{
  "num_hidden_layers": 10,
  "norm_place": "pre",
  "norm_eps": 1e-06,
  "parallel_block": false,
  "optimizer": "muon_variant",
  "warmup_steps": 200,
  "final_lr_fraction": 0.0
}
Each number is 128 + 24 x the weight over its row's rms, rounded and kept within 0 to 255. Layers, rows and columns count from 0. The size above them is the row's rms in percent of the matrix's.

# layer 2 attention key, 128x128, rms 0.0709, rows 21-63, columns 64-127
size [130 114 118 102 112 114 102 108  94 102 131  91 134 108 123 124  99  95  95 108 126  96 104  93 100 123 107 116 117 116 130 107 129 122 113 136 102  93 115 115 102 132 126]
[[160 103 115 156 118 136 145 137 132 150  97 123 126 141 123 155 118 126  99 127 108 104 159 154  92 113 134 117 111 111 137 106 104 162 131 126 158 140 110 129 171  91 189 116 168 126 165  87 108 155 153 101 141  97 141  99 134 108  81 122 107 125 138  91]
 [138 129 152 139 125 139 166 133 162 104 151 145 110  84 139 184 120 103  92 164 143  43 148 140 139 127 109 133 159 138 137 116 154 125 135 126 115 133 124 125 150 149 116 145 141 114 129 131 135 115 109 123 157 144 100  89 105 118 155 101 151 118 148  98]
 [127  64 179 160 124 111 152  90 134 133 154  91 106  92 107 150  94 106 168  93  99 120  91 149 152 163 154 131 103 146 105 112 136 155 135 101  99 127  97 153 130 100 143 139 114 120 115 107  83 126 131 171 118  84 137 105 141 133 115 126 104 163  98 130]
 [136 108 151 159 135 127 136 115 124 147 150 144  95 121  80 139 136  37 138 143 144 154 100 145 122 121 160 166 115 125 188 144 160 133 150 114 167 113 125 152  93 136 154 113 122  91 151 150 110 148 117 108 112 153 159 153 106 145 169 121 137  97  83 117]
 [169 148 141 113 108 175 112 103 100 138 112 110 147 135 122 140 119 155 164 137 147 154 111 180 155 127 103 139 121 143  97 134 176 132 122 144 112 135  87 125 117 139 137 156 127 119  85 172  99 126 126 111 130 154 121 120 135 156 128 124 147  82 153 161]
 [140 147 139 134  85 188 121 158 120 148 170 123 105 173 134 135 143 124 155 117  79 121 148 116 156  88 130 106  85  83 159 126 114 130  88 122 116 100 126 122 138 138 139 109 123 159 141 117 114 147 194 126 108 132 124 110 130 155 146 166 111 131 134 134]
 [ 89 154 129 114 112 128  98 156 157 104 181 166 122  99 158 124 143  91 119 129 128 131 133 127 153 118  92 126 164 114 114 128 107 102 111 160 125 126  96 133 126 133  95 141 105 141 128  98 151  71 159 182 130 105 140 152 173  87 148 126 106 121 147 134]
 [124 127 116 143 150 156  91 125 163 132 100 115 160 133 127  97 125 193 125 156 136 115 112 129 131 137  96 133 116 123 121 112 133 110 125 113 116 121 113 104  86 154 107 114 118  54 130 170 158  82  85 110 115 109 101 122 105 154 107 111  99  86 114 141]
 [171 166 108 136 104 117 156  94  97 121  65 133 150 131 119 165 115 113 120 117 125 148 135 164 123 110 103 129 101 104 139 148 145 141  86 139 134 121 134 120 132 102 105 165 184 131 128 147 144 161 128  81 152 182  95 120 118 195 135 109 143 108 170 145]
 [123 106 120 125 116 133 136 151 155  84 168 118 127 104 156 129  74 107 159 115 128 125 172 116  88 129 110 159 141 170 145 101  98 149 119 132 136 117 141 127 112 135 141 112 129 120 129 150 129 117 114 123  76 168 123  86 124 137 163 141 177  64 108 121]
 [128 155  85 125 121 115 134 120  59 116  83 105 167 159 130 101 171 178 113 114 181 177 116 114 113 146 153 130 105 118 163 135 100  96 154 141 141 139 143 128 103 148 139 149 141 137 105 170 136 110 113 143 146 131 136 159 139 124 104 120 117  95 139 131]
 [114 132 135 155 114 155 108  90 133 181 110 151  69 146 125 113 125 138 120 172  76 120 128 140 148 159 111 124 125 124  83 129 156 145 139 123 129  92 125 120 129 136 139 101 124 117 151 131 125 129 133  88 122 125 107 115 112 148 140 101 118 164 125 201]
 [135 113 163 145 140  92 117 165 128 105  72 140 161 144 179 145 168 149 105 137 139  93 157 115 114 117  94 145 139 158 122 126 177 174 104 110 101  91 102 149 112 131 121  84 130 136 139 107  92  89 127 106 120 112 106 121 124 141  80  85 162 111 128  97]
 [101 158 141 123 119 144 139 144 120 112 115  94 148 126 114 123  95 145 101 118 159  95 176 143 114 173 102 125 139 131 115 106 131 145 122 133 133 100 123 139 100  95 111 105 131  96 109 144 112 101 146 119 131 134 134  78 138 133 113  99 153 105  95 145]
 [159 150 138 117 104 140 118 149  80 115 155  74 179 124 116 109 123 171 143  78 116 102 128 129 144 121 133 113 106 124 110 148 113 101 132 113 115 142 131 143 118 100  90 159 157 139  83 153 140 115 158 148 140 119 111 125 164 201 119 115 136 159 113 124]
 [147 152 137 117 127 124 116  77 130 140 187 159 132 108 156  88 126 135 105 112 116 116 186  76 166 115 145 132 140 127  89 141  95 115 121 134 130 128 102 124 186 130 133 107 106  94 118 129 138 129 116 139 132  82 134 141 120 130 105 131 126 131 179 156]
 [106 127 128 161  86 109 106 147 115 127  93 134 124 140 104 110 129 112 109 186 127 162  43  87  94 132 125 129 137 113 150 168 136 122 157 130 131 124 101 152  93 138 120 124 116 137  78 134 165 118 170 136 135 110 124 145 120 119 116 104 133 176 134 139]
 [ 92 133 117 140 141  75 118  85 163 119 129 189  90  94  94 147  97 115  96 181  97  98 125 114 132 118 132 143 142 122 103 179 146 138 167 106 114 101 129 150 139 143 128  98 113 126 104 135 127 121 103 124 167 110 107 152 115 150 124  95 155 161 169 141]
 [185 124 143 142  88 154 167 105 101  73 147 105 179 104 167 123 126 128 143 128  98 134 138 141 146 137 115 141 103 152  89 121 142 125 116 121 123 103 116  85 136 103 124 135 110 156 138 123  97 112 167 121 142  87  96 129 154 123 137  77 157 132 168 151]
 [136  86 123 119 140 124 154 111 122 141 112 120 135 125  96 128 154 114 137 159 136 127  96  84  62 112 128 108 117 162 150  96 157 172 163 117 160 122  98 125 120 175 127 123  96 170 153 139 131 105 133 132 141 166 141 121  92  87 107 128 192 127 125 121]
 [129 133 140 106 130 109 121  74 147 106 142 155 156 135 156 117 111 126 159 123 117 140 126 111 149 107 125 143 127 149 103 113 133 130 124 124 129  77 127 102 123  99  72 134 108 152 172 151 160 140 107 135 154 100 113 154  88 159 112 120 142 138 162 135]
 [149 133 118  77 146 122  94 168 119 153 171 149 145 123  80  98 104 106  98 134 158 110 149 107 129 106 116 101 127 136 149 160 145 104 152 107 128 126  96 169 148 153  98  86 104 137 101 125 175 134 154 182 124 148 126 118 118 110 146 159 100 119 124 120]
 [123 126 101 151 104 126 138 151 158 183 144 147  86 117 118 149 127 127 127 146 114 125 145 127 160 115 120 105 165  85 154 146 103 129 113 134 119 142 137 141  84 113 126 187 154 158  81 140 138 159  89 127 154 177 103 141 119 168 167 166 136 121 133 107]
 [139 147 138 144 151 153 140 129 135 126 133 123 123 115 142 111 127 126  81 154  83 121 121 114 156 126 131 152 149 127 119  92 112 152  97 110 108 127 175  78 159 114 125 112  96 105 144  81 105 210 133  89 136 111 122 138 126 166 145  87 117 160 113 130]
 [113 155 144 129 166 122 154  84 142 143 118 173 102 126 127 131 151 121 120 136 137  93 116  95 107 110 131 138 123  84 155 123 166 120 136 142 162 136 126 142 127 140 129 155 130 115 153 103 114 173  81 101 159 170 113 127  92 136 139 107 122 143 141 146]
 [139 105 116 169 127 126 110 176 155 128 140 125 164 183 115 135 126 138 111 118 115  91 152 149 106 145 121 136 169 164 111  92 166 133 144 117 114 138  80 138 116 104 119 172 116 143 128 118  85 162 126 102  99 109 137 118 146 116 125 124 158 148 127 108]
 [105 118 138 151 142 149 148 144 113 160 116 112 124 127 122 154 122 120 139 131 136 149 111 105 117 152 127 111  94 121  90 174 164 121 111 124 103 133 135 122 149 121  76 137 116 134  88 176 116 129 168  96 122 133 124  96 112 148 129 116 139 135 113 176]
 [142 153 143 100 162  80 101 139 152  90 105 155 105 154 112 134 139 166 140 124 169 129 125 126 117 125 122 134 108 118 121 162 106 101 119 145 173 152 108 185 132 133 104 131 128  88 148 139 126 131 117 127 133 130  73 157 105 129 124  86  99 143 111 126]
 [102 123 126 133 112 123 127 173 108  96 132 122 150 139 127 132 146 113 105 117 117 154  61 101 130 136 131 177 161 112 115 131 144 117 152 111 112 135 161  99 135 128 134 146  83 128 108 128 111 190 149 123 154  97 138 154 134  97 122 104  98 153 121 124]
 [ 77 120 129 168 106 176 122 153 157 135 160 136 126  65  98 141 137  60 119 129 110 126 136  87 103 124  99 138 156 108 160 121 135 136 130 160 111 138 115 134  88 139 101 150 102 134 120 136 150  94 157 139 119 140 141 149 154 149 138 131 150 135 132 150]
 [174 155 157  97 147 150 120 100 124 161 117 151 105 137 148 145 103 143  78 132 195 112 127  95 169 104 134 112 182 118 174 162 159 101 112 132 102 115 125 122 151 133  99 153 147 119  98 114  95 133 148 102 140 171  29  99 131 134 167 114  98 130 110 113]
 [110 147 134 104 151 105 113 131  98 140 156 140 143 129 125 103 162 104 112 143 118 130 157 132 119 147 109 157 121 107 147 141  78 123 131 143  98 149 129 158 115 134 135 135 128 150 144 133 144 177 167 138 142 128 156 118 134 126 135 122  67 109 121  98]
 [168 155 129 123  79 132 151  88 115 151 133 129 104 136 129 124 103 113 119 146 106 109 134 114 127 151  98 136 110 129  82 132 171 121 128 110 135 130 108 127 160  86  86 120  77 139 107 129 113 131 181  84 114 166  89 139 137 150 171 100 161 132 136 159]
 [120  97 105 159  95 144 122 116 118 141 132  90 171  72 111 128  97 123 133  97 105 183 153 143 135 149 120 143 145 107 139 132  96 133 128 142 145 129 125 119 154 144 145 116  84  80 136 143 175 157 153 112 143 132 131  97 121 124  90 131 129 126 102 158]
 [113 156  93 135 134 154 139 159  85 104 161 118 140 103 127 145 133 115  96  93 160  94 125  81 159 153 147 168 150  82 162 134 141 139 118 116 140 115 155 129 109 111  96 139 130 133 168 153 112 145 133 120 142 165  99 156 113 141 178 104 157 124  85  97]
 [127 118 143 151 136 101 125 143 111 145  75  99  93 155 137 147 118 129 171 109 148 117 132 111 100 142 127 131 104 109 110 149 146 146 117 135 109 128 126 193 119 118 121 169 162 130  77 141  76  91 132 119 107 134 117 124 116 146 137 120  95 125 144 113]
 [ 98  98 163 143 173 107 150  93 156 111 139 132  89  66 112 143 145 116  95 169 131 138 144 116 120 137 146 107 102 105  99 124  85 157 100 156 150 133 136 166  97 143 178  74 148  93 140 153 138 146 121 143 133 120 154 125 144 131  98 131 113 134 136 109]
 [173 152 121 149 125 141 106 155 138 136 164 101 130 160 196 130 144 127 129 118 124  99 123 136 144  77 171 106 136 167 154 141 122 115 122 138 110 182 137 127 132 134 126 161 141 128 112  96 110 148 113  97 116 125 129 106 113 100 161 132  78 140 109 119]
 [140 152 150 158  72 121 101 130 110 133 149 149 141 120 102 122  79 107 136 134 122  92 125 169 143 136 152 106 140 108 140 127 147 108 180 106 139 162 141 123 140 121 143 100 121 134 144 129 196 128 151 159 139 120 188  96 114 101 122 121  75 133 136  96]
 [131  99 148 133 113  94 105 135 146 132 133  97 143 137  91 142 103 123 145 129 135 131 117 198 179 129 169 145 146 129 117 100  91 135 103 118 148 122  90 133 134 108 149 129 138 100 146 151 137 142 141 127 138 114 119 131 156 139 116 120 159 130 114 102]
 [159 108 155 122 149 148  90 104 147 174 155 156 155 119  94 136 104 100 167 120 117 148  86 145 120 101 133 134 126 123 136 136 121 133 119 135 150 107 108  77 131 117 117 112 166 105 158 116 143 102 130  92 149  71 104 117 111 185 101 115 125 113 125 138]
 [115 120 124 101 119  98 129 153 106 172 127 105 137 176 139  64 144 127 137 133 116 115 133 123 116 142 141 118  78 165 146 121 128 113 171 123 177 118 130 141 102 111 104 129 117 121 104 127 140 164 162 134 138 120 162 114 140 118 163 142  86 113  94 110]
 [126 120 128  98 132 145 100 113 150 159 153 140 139 117 117 141 109 106 134 159 111 116  77 100 104 116 132 162 138 104 138 128 118 119 173 147 158  66 102 120 105 172 127  96 132 104 146 144 163 126 131 140 185  73 127 117  92 138 126  98 129 158 102 142]]
# layer 2 attention query, 128x128, rms 0.0661, rows 22-63, columns 64-127
size [110 124 117 114 118 106  99  95 112 120  98 124 117 117 118  98  99  97 106 116  96 102 104 107 127 106 122 112 114 127 104 128 131 115 138 107  99 122 120 106 132 119]
[[143 137 117 139  78 132 169 104 131 107 151 147 170 127  87 159 173 136 113 173 123 139  75 108 111 115 145 128  90 126 141  62 152 123 117 178 135  93 119 124 143 121 108 136 134 138 146 143 150  99 104 109 154 117 114 128 114 135 131 118 115 147 138 132]
 [138 148 102 112 110 130 179 113 131 127 126 168 147 156 102 134 116 143 150 137 119 146 134 124 155 103 146 142 132 153 148 182  98 105 107 128 144 118 106 119 146 110 132 144 113 157 110  96 150 135 102 135 130 127 136 125 178 114 152 171 107 148 131 109]
 [126 125  97 146  94 159 172 114  77 137 148 138 166 126  88 164 124 144 176 146  78 108 133 109 124 166 120 137 115 151 148 117 123 126 139 107 152 113 155 117  93  87 146 149 133 110  97 144 144 122 135 115 145 136 118 128 123 163 117 128 142 161 183  97]
 [132 148 148 166  82 164 144 123 142 129 133  88 150 121 177 165 120 143 125  87 111 154 120 133 143 114 134 148 136 124 160 160 140  97 119 134 118 127 110 142 142  95 183 141 139  96 133 176 109 105 119 111 109 146 111  96  99 147 120 100 111 125 215 142]
 [151 151 114 114 146 107 171 130 126 141  94 159 109 111 152  70 116 133 142  79 149 101 124 119 144 137 138  73 150 122 105 143 109 112 146 118 158 160 124 159 121 141 141 119  99 105  92 146 129 149 182 152 165 117 163 126 165 139  95 121 115 121 130 134]
 [118 128 158 143 133 105 139 133 114 168 161 138 151 137  91  91 121 115  93 117 149 121 142 145 105 140  96 150 114 123 153  84 154 116 120 123 174 127  81 132 114 116  79 143 155 140 198 128 112  94 124 129  96 144 171 126 157 152 100 137 147 101  72 128]
 [108 150 174 126 122 100  96 102 172 114 108 155 130 107 158 164 104 144 133 155  98 126 119 132 145 129 124 140 146 138 108  97 112 154 115 164 108  97  90 150 175 165 144 145 122 173 140 156  91 162 136  96 103 114  72  88  79 151 144  97 133 110 118 162]
 [131 129 141 147 138 170 119 114 104 115 112 112 123 136 163 157 138 133 156 145 159 133  93 114 125 141 126 113  88 128 129 125  98 168 128 119 116 107 165 147 147 124 121 100 175 125  93 164 168  98 144 157 141 163 106  84 141 152 142 104  83 102 169 126]
 [142 120 126 120 135 162 107  98 117  97 181 123 207 137 162 102 145 121 104 144 119 100 122 123 149 103 164 116 120 140 170 148 132 152 108 139 116 118 144 114 137 102  96 149 139 124 125 171 122 140  76  70 171 159  68 106  82 146 145 121 100 130 145 133]
 [158 122  91 149 147 117 120 124 132 151 112 128  94 162 154 160  70 107 158 114  95 140 103 114 107 147 153 155 165  89  90 111  81 137 139 142 130 115 156 121 124 141 168  84 100 108 124  98  91 112 151 112  90 105 103 139  95 153 171 113 163 151 156 131]
 [104  98 135 137 119 154 125 147 192 107 126 119  98  72 140 139 146 150 171 129 135 150 160 154 146 117  90 118 158 175  94 112 122 150 133 126  74 163 146 150 112 148 150 140  93 140 162 142 125 166 153 128  88 150 184 111 136  84 137 149 148  84 154 107]
 [131 158 167  85 157 139 157 126 182 139  77 123 123 136 115 119 119 159 113 101 132 120 120 124 111 140 105 123 119 147 149 149 175  93  92 123 150 139  97 150 105 178 121 105 163  96 153 112 132 106 102 121 126 103 133 110 102 106 120  85 113 147  92 127]
 [127 111 175 107 132 133 112 120 136 159 138 169 136 148 164 137 119 140 102 157 135 117  88  98 120  99 125 144 126 163  83 157 142 140  93 138 108  98 123 121 119 148  97 118 149 174 147 104 155  97 113  76 137 141 134 130 144 127 169 151 166 134  93 173]
 [148 133 143 108  95 107 140  78 144 131  59 133 107 142 137 129 111 154 117 116 144 103  70 126 140 143 136 140  96  89 117 127 105 115  97 146 179  59 142 140 178 135 112 126 117 132 102 147 127 124 156 138 114 100  97 110 156 114 163  83  74 145 127 161]
 [100 111 128 123 120 132 129 128 137 134 127  95 115 168 107 142 149 125 134  87 134 151 209 185 103 119 103 121 133  85 159 112 120 128 113 153 131 118  88 161 123 124 137 144 118 107 131 147 112 154 116 146 100 108 172 160 108 133 132 126  85 132 119 123]
 [164 119 115 186 135 110 101  90 114 131 142 131  92 121 114 141 138 164 133 153 173 130 146 141 123  97 122 160 140 154 181 134 131 148 138 130 147 131 106 104 123  97 110 127 157 148 146 110 119 126 161  82 104 127 115 115 123 117 146 101 131 119 107 105]
 [ 98  86 199 170 110 144 123 121 154 102 140 111  91 107  84 155 151 142 136 144 154 108 154 140 133 137 152 118 100 166 169 104 196 127 125 140 155 145 149 109 136  98 145 149 158 136 115 119 150 119  95 136 101 120 170 138 111 112 117 110  82 130 130 103]
 [129 167 169 132 108 135 108 105 135 131 119 108 114 142 151 134  96 148 115 120 158 158 127 115 146 101 129  94  97  93 154 168 130 114  92 133 134 146  91 129 146 128 129 113 117 112 130 135 126 137 154  99 160 163 148  88 111 139 133 129  94  98 110 131]
 [152 102 138 171 121 114 162 143  98 126 147 111 136 163 132 149 139 110 145 142 118 117 141 129 134 129 147 111 144 122 103 124  88 154  89 137 165 158 130 100 153  90 110 110 111 107 137 118 129 105 159  96 142 153 136 161 113 102 108 130 172 119 129 145]
 [101 127 196 121 132 109 102 111 123 117 139  84 141 111 128 153 123 103 142  78 139 132 144 159 173 110 127  72 113 121 134 120 114 151  89 139 138 141 140 140 132  86  85 141 135 143 126 174 149 114 104 171 151 163 160 112 100 128 125 127 113 105 101 140]
 [132  93 136 147 141 125 153 133 124 154 139 134 121 152 154 144 163 123 111  96 131 109 169 110 114  75 117 101 165 173 142  94 141 116 127  80 153 157  99  88 123  58  97 151 161  80  97 124 110 126 114 142 112 115 135 150 107 165 130 118 148 135 143 132]
 [159 115  83 168 120 127 128 113 141  87 140 133 101 113  98 120 137 127 139 162 163 104 100 170 121 114 186 116 147 124 103 108 139  90 159 137 135 111 175 143 151 126 160 128  69 139 116 168 112 135 125 153 126 150 125  79 159 130 120 109 104 117 148 110]
 [144 149 173 106 130 152  82 145 144 128 125 122 114 105  94 128 110 143 130 164 131 132  96 134 129 109 115 109 103 113 154 171 180 119 126 151 100 107 110 131 108 130 108 130  97 163 157 140 160 172 136 111 191 146 136 143 136 108 146 136 114 112 106 131]
 [151 155 109  86 134 145 166 135 100 116 116 175 127 124  93 171 166 131 172 151  96 148  96 122 112 141 130 145 109  90 144 107  79 148 131 153 133 118  93 127 125 140 137 110 132 128 136  78 158 141 142 145 120 122 106 155 105 114 104 132 136 118 161  88]
 [145 111 130 138  71 123 127 146 180  98 153 103  98 144 115 148 141 153 113 129 143 107 111 151 146  86 107 122 152 156 139 144 144  77  94 136 110 139 119  99 126 146  92 134 138 112 139 155 182 124 148 155 153 113 144 136 136 103 102  80 149 130 152 126]
 [116 135  78 130 139 119  95 124 156  82 140 147 106 164 161 142 149 142 128 176 153 151 138 145 138  88  92 115 110 177 110 169 109 128 173 114 105 174 155 146 150 105  78 154 102 152 132 145 144 149 157 128 107 145 113 133 111  97  96 118 108 125 166 105]
 [130 128 135 109 116 103 143 149 136 152 136 141 124 119 107 114 132 101 165 114 121 101 123 147  78 188 108 144 101 136 147  61 181 109 105  79 120  89 121 113 127 100 115 151 151 107 137 120 125 124 125 135 103 114  89 112 100 157 136 144 114 115 119 104]
 [128 138 106 164 136 130  88 108 102 141 161 138 107 127 104 126 122 143 127 150 146 161 115 127 127  94 118 149 109 136 153 179 163 133 141 155 145 158  89  87 109  83 103 139 138 130 148 120 133  92  98 144 158 130 125 136  95 137  89 103 112 156 159 106]
 [123  96 104 125 130  78 146 117 128 157 140 146 112 128 125 110 122 124  91 154 138 119 166 112 127 115 102 130 132 178 122 129 119 126 143 114 180 157 150 154 115 124 101 124 111 158 165 132 145 112 132 122 159 169 183 154 110 115 129 161 185 130 115  90]
 [172 115 144 162 141 121 116 134 159 151 112 121  89 111 153 132 131 140 147 127 139 123  62  97 111  99 110  74 112 173  97  79 169 155 138 127  85 136 124 143 100 134 142 110 136 143 110 116 138 120 116 133 140 124 135 120 125 142 141 124 137 113 133 118]
 [134 119 122 149 168 129 129 105 138 134 153 168 198 131 102 131 138 102  88 121 156 126 101 111  79 154 135 154 144 102 116 114 107 141 172 124 135 128 146 120 135  98 120 117 113 134 174 147 187 118 105 132 141 119 169 127 138 161 151 139 127 154 147 133]
 [128 111 154 144 112 138 102  93 134 129 128 131  77 127 187 149 161 176 150 111 155 128 117 153 135 107 116  79 135 180 105 110 120 163 101 118  89 127 139 122 108 117 109 138 157 105 109 154 142 126 152 135 104 186 165 126 113 107  87 134 129 123 135 121]
 [ 80 111 123  81 145 128 138 172  99 156 111 135 114 124 143 121 100 117 116 143  82 122 173  95 153 128  85 121 122 157 181 151 100 133 130  98 135 147 142 121  91  89 109 129 152 129 113 138 129 136  98 158 131 148 119 154 133 159 146 139 127 165 148 135]
 [152 112 119 134 113 166 118  92  90 150 128 157 113 127 114 126 118 114 151 116 147  70  63 129  86 107 149 118  74  87 107 144 134 108 111 149 169 136 192 118 114 131 112 145 114 167 120 131 142 109 113 125 150 149 122  99 106 159 106 115 142 148 124 145]
 [176 159 133 146 139 114 135 114 113 118 143 133 115 143 142 143 147 187 141 134 128 146 117 153 139 132 129 149 126 137  84 176 114 126 134 127 145 143  90 150 131 113 154 136 127 132 117 130 119 143 124  97 112 116  93 120 144  56  91 116  78  93 127 132]
 [113 128 107 123 156 106 118  91 136 123 121 148 159 156 101 100 134 101 100 181 144 128 141 146 124 163 133 157 129 134 159 130 165 141 178 126 129  89 150 146 142 134 136 116 114 128 102 106 134 137 139  91 140 114 165 115 147 149 177 155 122 146  83  99]
 [164 145 107 159  90 124 133 114 127 135 152  94 151 103  91 107 115 130 109 129 138 128 108 146 103 143 109 110 134  85 132  85 141 111 111 113  92  65 114 138 139 155  97 168 142 117 146 175 134 164 180 126 150 113 104 111 170 123  99 102 128 138 125 116]
 [132 157 142 101 120 124 143  66 101 149 106  99 138 127 118 173 100 146 109 156 121 149 123  99 150 148  90 138 113 144 126  76  99 107 121 131 152 101 154  97 106  98 107 135 159 132 120 108 140 139 147 104 108 127 144 158 185 129 146  90 148 152 126 175]
 [121 125  88 152  75 140 154 102 129 103 146 100 174 109 121 122 142 148 127  99 127  93 150 120 154 159 159 166 129 117 135 124 131 104 115 123 123 137 141 127 139  86 167 115 112 114 115 161 111 103 101 139 151 115 132 110  95 168 136 115  86 167 128 146]
 [ 87 143 126 135 112 100 126  88 138 127  98 144 128 136 158 138 102 123 169 171 131 138 164  95 156 163 113  98 108 137 110  88  86 157 120 122 117 129 152 141 142 137 157 122 112 130  98 155 132 156 163 134 141 125 113  91 133 164 130 131 109 123 105 106]
 [181 148 116 120 114 147 130  99 128 140 130 158 136 120 153 154 131 157  96 107 115 146 139 142 154  87 169 156 171  99 122 126  89 163 100 116  92 108 100  88 155  99 112 128 143 107  98 111 122 151 161 119 118  97 111 148 121 146 114 113 136 165 148 130]
 [ 90 137 153 160  98 129 138 120 120 169 116 172 105  65 123 135 152 133 140 151 122 102 183  91 118 106 153 127 120 111 103 114 130 149 119 154 154 155 107 119 130  93 119 128 127 135  99 143  97 113 140 123 119  91 134 112  94 150 139 153 123 104  97 111]]
# layer 2 attention value, 128x128, rms 0.108, rows 0-9, columns 64-127
size [ 83  93  96  83  91  91  84  91  91 101]
[[139 127 142 162 161  96 106 146 133 124 127 142 163 146 162 144 128 150 162 135 163 143 170 119 136 157 134 164  95 136 113 160 110  86  92  66 122 111  99 116 130 119 135  97 115 143 156 139 107 121 186 110 115 130 146 145 143  93 107  99 130 139 118 136]
 [202 102 148 136 141 132 129  99 141  86 121 163 152 130 116 140 146 150 162 102 158 139 129 114 181 139 140 114 127  65  83 167 111 144 126 111 112 141 114 144  99 115 131 117 141 143 123 126 117 123 143 160  81 111 137  99 110 123  77 111  87 134 147 140]
 [169 113 154 138 168 128 153 107 109 145 106 171 134  85 104 140 103  95 162 123 113 132 123 120 121 113 159 113  76 148 150 160 176 137  96 170 109 117 105 107 184 107 126  87 159 138 136 134 144  93 131 150 152 146 156 127  88 135 132 165 122 131  60 156]
 [134 172  72  98 152 142 129 112 154 116 120 108 123 164 130 117 122 128  90 178 143 165 101 149 117 107 146 128 107 131 154 124  97 164 154 128 106 166 173 121  66  91  89 117 140  67 131 120 160 131 124 155 136 129 142 126 117 179 115 105 103 119 141 141]
 [ 72  70 162 123 155 139 176 183 122 137 130  99 119 106 119 149 146 116 135 125 124 137 147 128 108 163 114  85 100 103 131 108 100 130 100 122 113  99 164 147 135 127 155 120 103 109 125 171  91 108 155  77 139 138 139 181  65 147 137 163 118 113 142 148]
 [192 136 144 120 139 110 160 177 134 124 101 117 123 122 121 120 154 141 149 127 133 130  65  82 131 154 125  91 153 137 107 132 139 135 118  92  98 149 160 154 154  94 148 108 112 106 136 107 134 124 165 101 129 134 115 144 135 133 101  87 118 113 111 151]
 [141 169 126 145 134 110 149 100 125 109 103  97 152 123 124 128 109 112 153 123  88 122 154 136 168 153 163 162  93 154 128 139 198 106 170 102 127 130 120 119 170 137 119 142 145 166 112 154 111  77 143 155 125 113 113  99 118  92 137 140 130 130 110 104]
 [136 180 136 109 129 103 137 134 123 128 146 104 123 108 100  97 138 113 169 128  93  83 138 134 121 147 138  64 173 180 130 119  78 126 114 156 161  92 132 122 185 121 103 143  84 112 112 153 130 118 151  74 121 179 132 155 113 118 127 114 142 132 151 119]
 [132 158 135 155 147 125 104 126  99 145 163 126 119  59  89 145 158 110  95 126 103 111 125 113 113 127 111 123 158 127 113 124 132 134 116  65 132  87 134 118 165 122 125 159 161 108 157 165 109 131 126 101 122 113 105 146 113 141 124 110 188 111 127 172]
 [128 118  94 169 150 110 119 198 120 141 138 102  96 166  48 143 136 125 120 149 136 153 112 116  99 121 112 114 127 123 109 123 153 128  99 139 133 165 128 117 127 110 109 123 123 146 141 132 141 120 137  70 170 161 123 122 116 175 112 118 127 128 103 136]]
# layer 2 attention output (transposed), 128x128, rms 0.364, rows 0-9, columns 64-127
size [ 79  91  90  72  91  83  76  84  85  99]
[[103 114 134 151  94 149 138 185 115 133 153 164 136 125 112 130 150 122 128 142 151 135  93 118 177  86 177  83 167 139 103 107 122 177 162 185 108 169 120 154 115 160 127 160 114 166 124 100 151  90 112 121 129 132 129 105 142 141 181 143 115 119 156 121]
 [110 127 112  80 103 110 116 163  91 168 170 130 127 144 123 124 114 130 144 138 126 126 113 118 145 145  98 131 109 204 139 106 142 112 134 148 137 159 146  73  92 132  74 116 105  81 145 115 156 151 122 108 158 136 112 114 117  88 147 151 144 132 123  92]
 [124 135 125 106  65 135  93 107 177 125 144 104 145 134 146 154 146 166 108 114 135 116 152 134 141 112 150  95 164 105 103 101 122 150 103 147 130 144 126 131 111 142 110 172 132 167 115 140 134 151 174  94  96 122 126 124 123  99 110 116 125 142 162 149]
 [147  98 144 161  48  94 130 132 122 130 113 119 133 109 110 139 126 120 150 132 119 105 141 110  86 182 130 144 136  69 124  77 122 131 109 121 190  95 114 143 159 157 135 136 158 140 114 134 108 117 135 111 116 112 126 135 115 104  80 137 132 128 121  99]
 [171 138 137 107 123 161  94  95 164 123 141 144 152 138 109 120 135 188 124 121 125 123 120 148 122  79 112 101 172 111  91 120 160 148 120 134 130 112  88  92 130 182 120 162 159 170 153 100 175 152 124 138 110 113 150 114 129 112 143  77 105 111  89 156]
 [ 99 151  87 128 111 133 154 148 152  90 131 153 138 135 120 140 129  95 143 138 135 161 171 157  58 129 131 117 123 121 154 122 122 126 158 139 134 130  95 111  89 174 119 147 173 141 129 144 119 137 113 179  88 173 132 125 111 106 132 153  89 136 133 113]
 [116  83 108 120 153 134 115 150 156 120 141 144  84 134 138 113 168 130 112 105 172 149 138 102 118 136 109 118 119 134 128 105 130 143 113 143 106 175 130 118  79 105 138 146  92  96 145 109 158 159 121  85 125 144  82 146 120 124 141 143 150 121 150 150]
 [128 154 101 152 147 144 131 113 149 113  97 128 101 146 134 134 157 104  83 113 131 158 138 138  98 121 157 155 136 134 145 130 149 140 140  97  86 154 138 176 114 146 155 123 168 150  82  92 108 117 118 164 106  89 139 139 150 148 129 117 122 112 114 135]
 [145 110 108 131  97 164 166 119 163 122  96 115 112 155 142 167 144 131 113 104 112 153 152 122 166 117 195 120 119 130 160 119 126 162 112 139 110 148 127 112 123 121 143 121 152 133 124  87 146 108 157 121 104 135 145 136 125 113 103 148 121 129 178  83]
 [126 114 103 104  90 122 145  91 106 159 117 118 135 104 153 106 142 153 149  57 112 151 164 172 105 141  79 113 111 133 156 144 114 133 156 113  95 120 126 135 150 143 134 142 155 121 105  95  99 131 161 168 105  85 127 140 129 133 165 127 132 117 149 159]]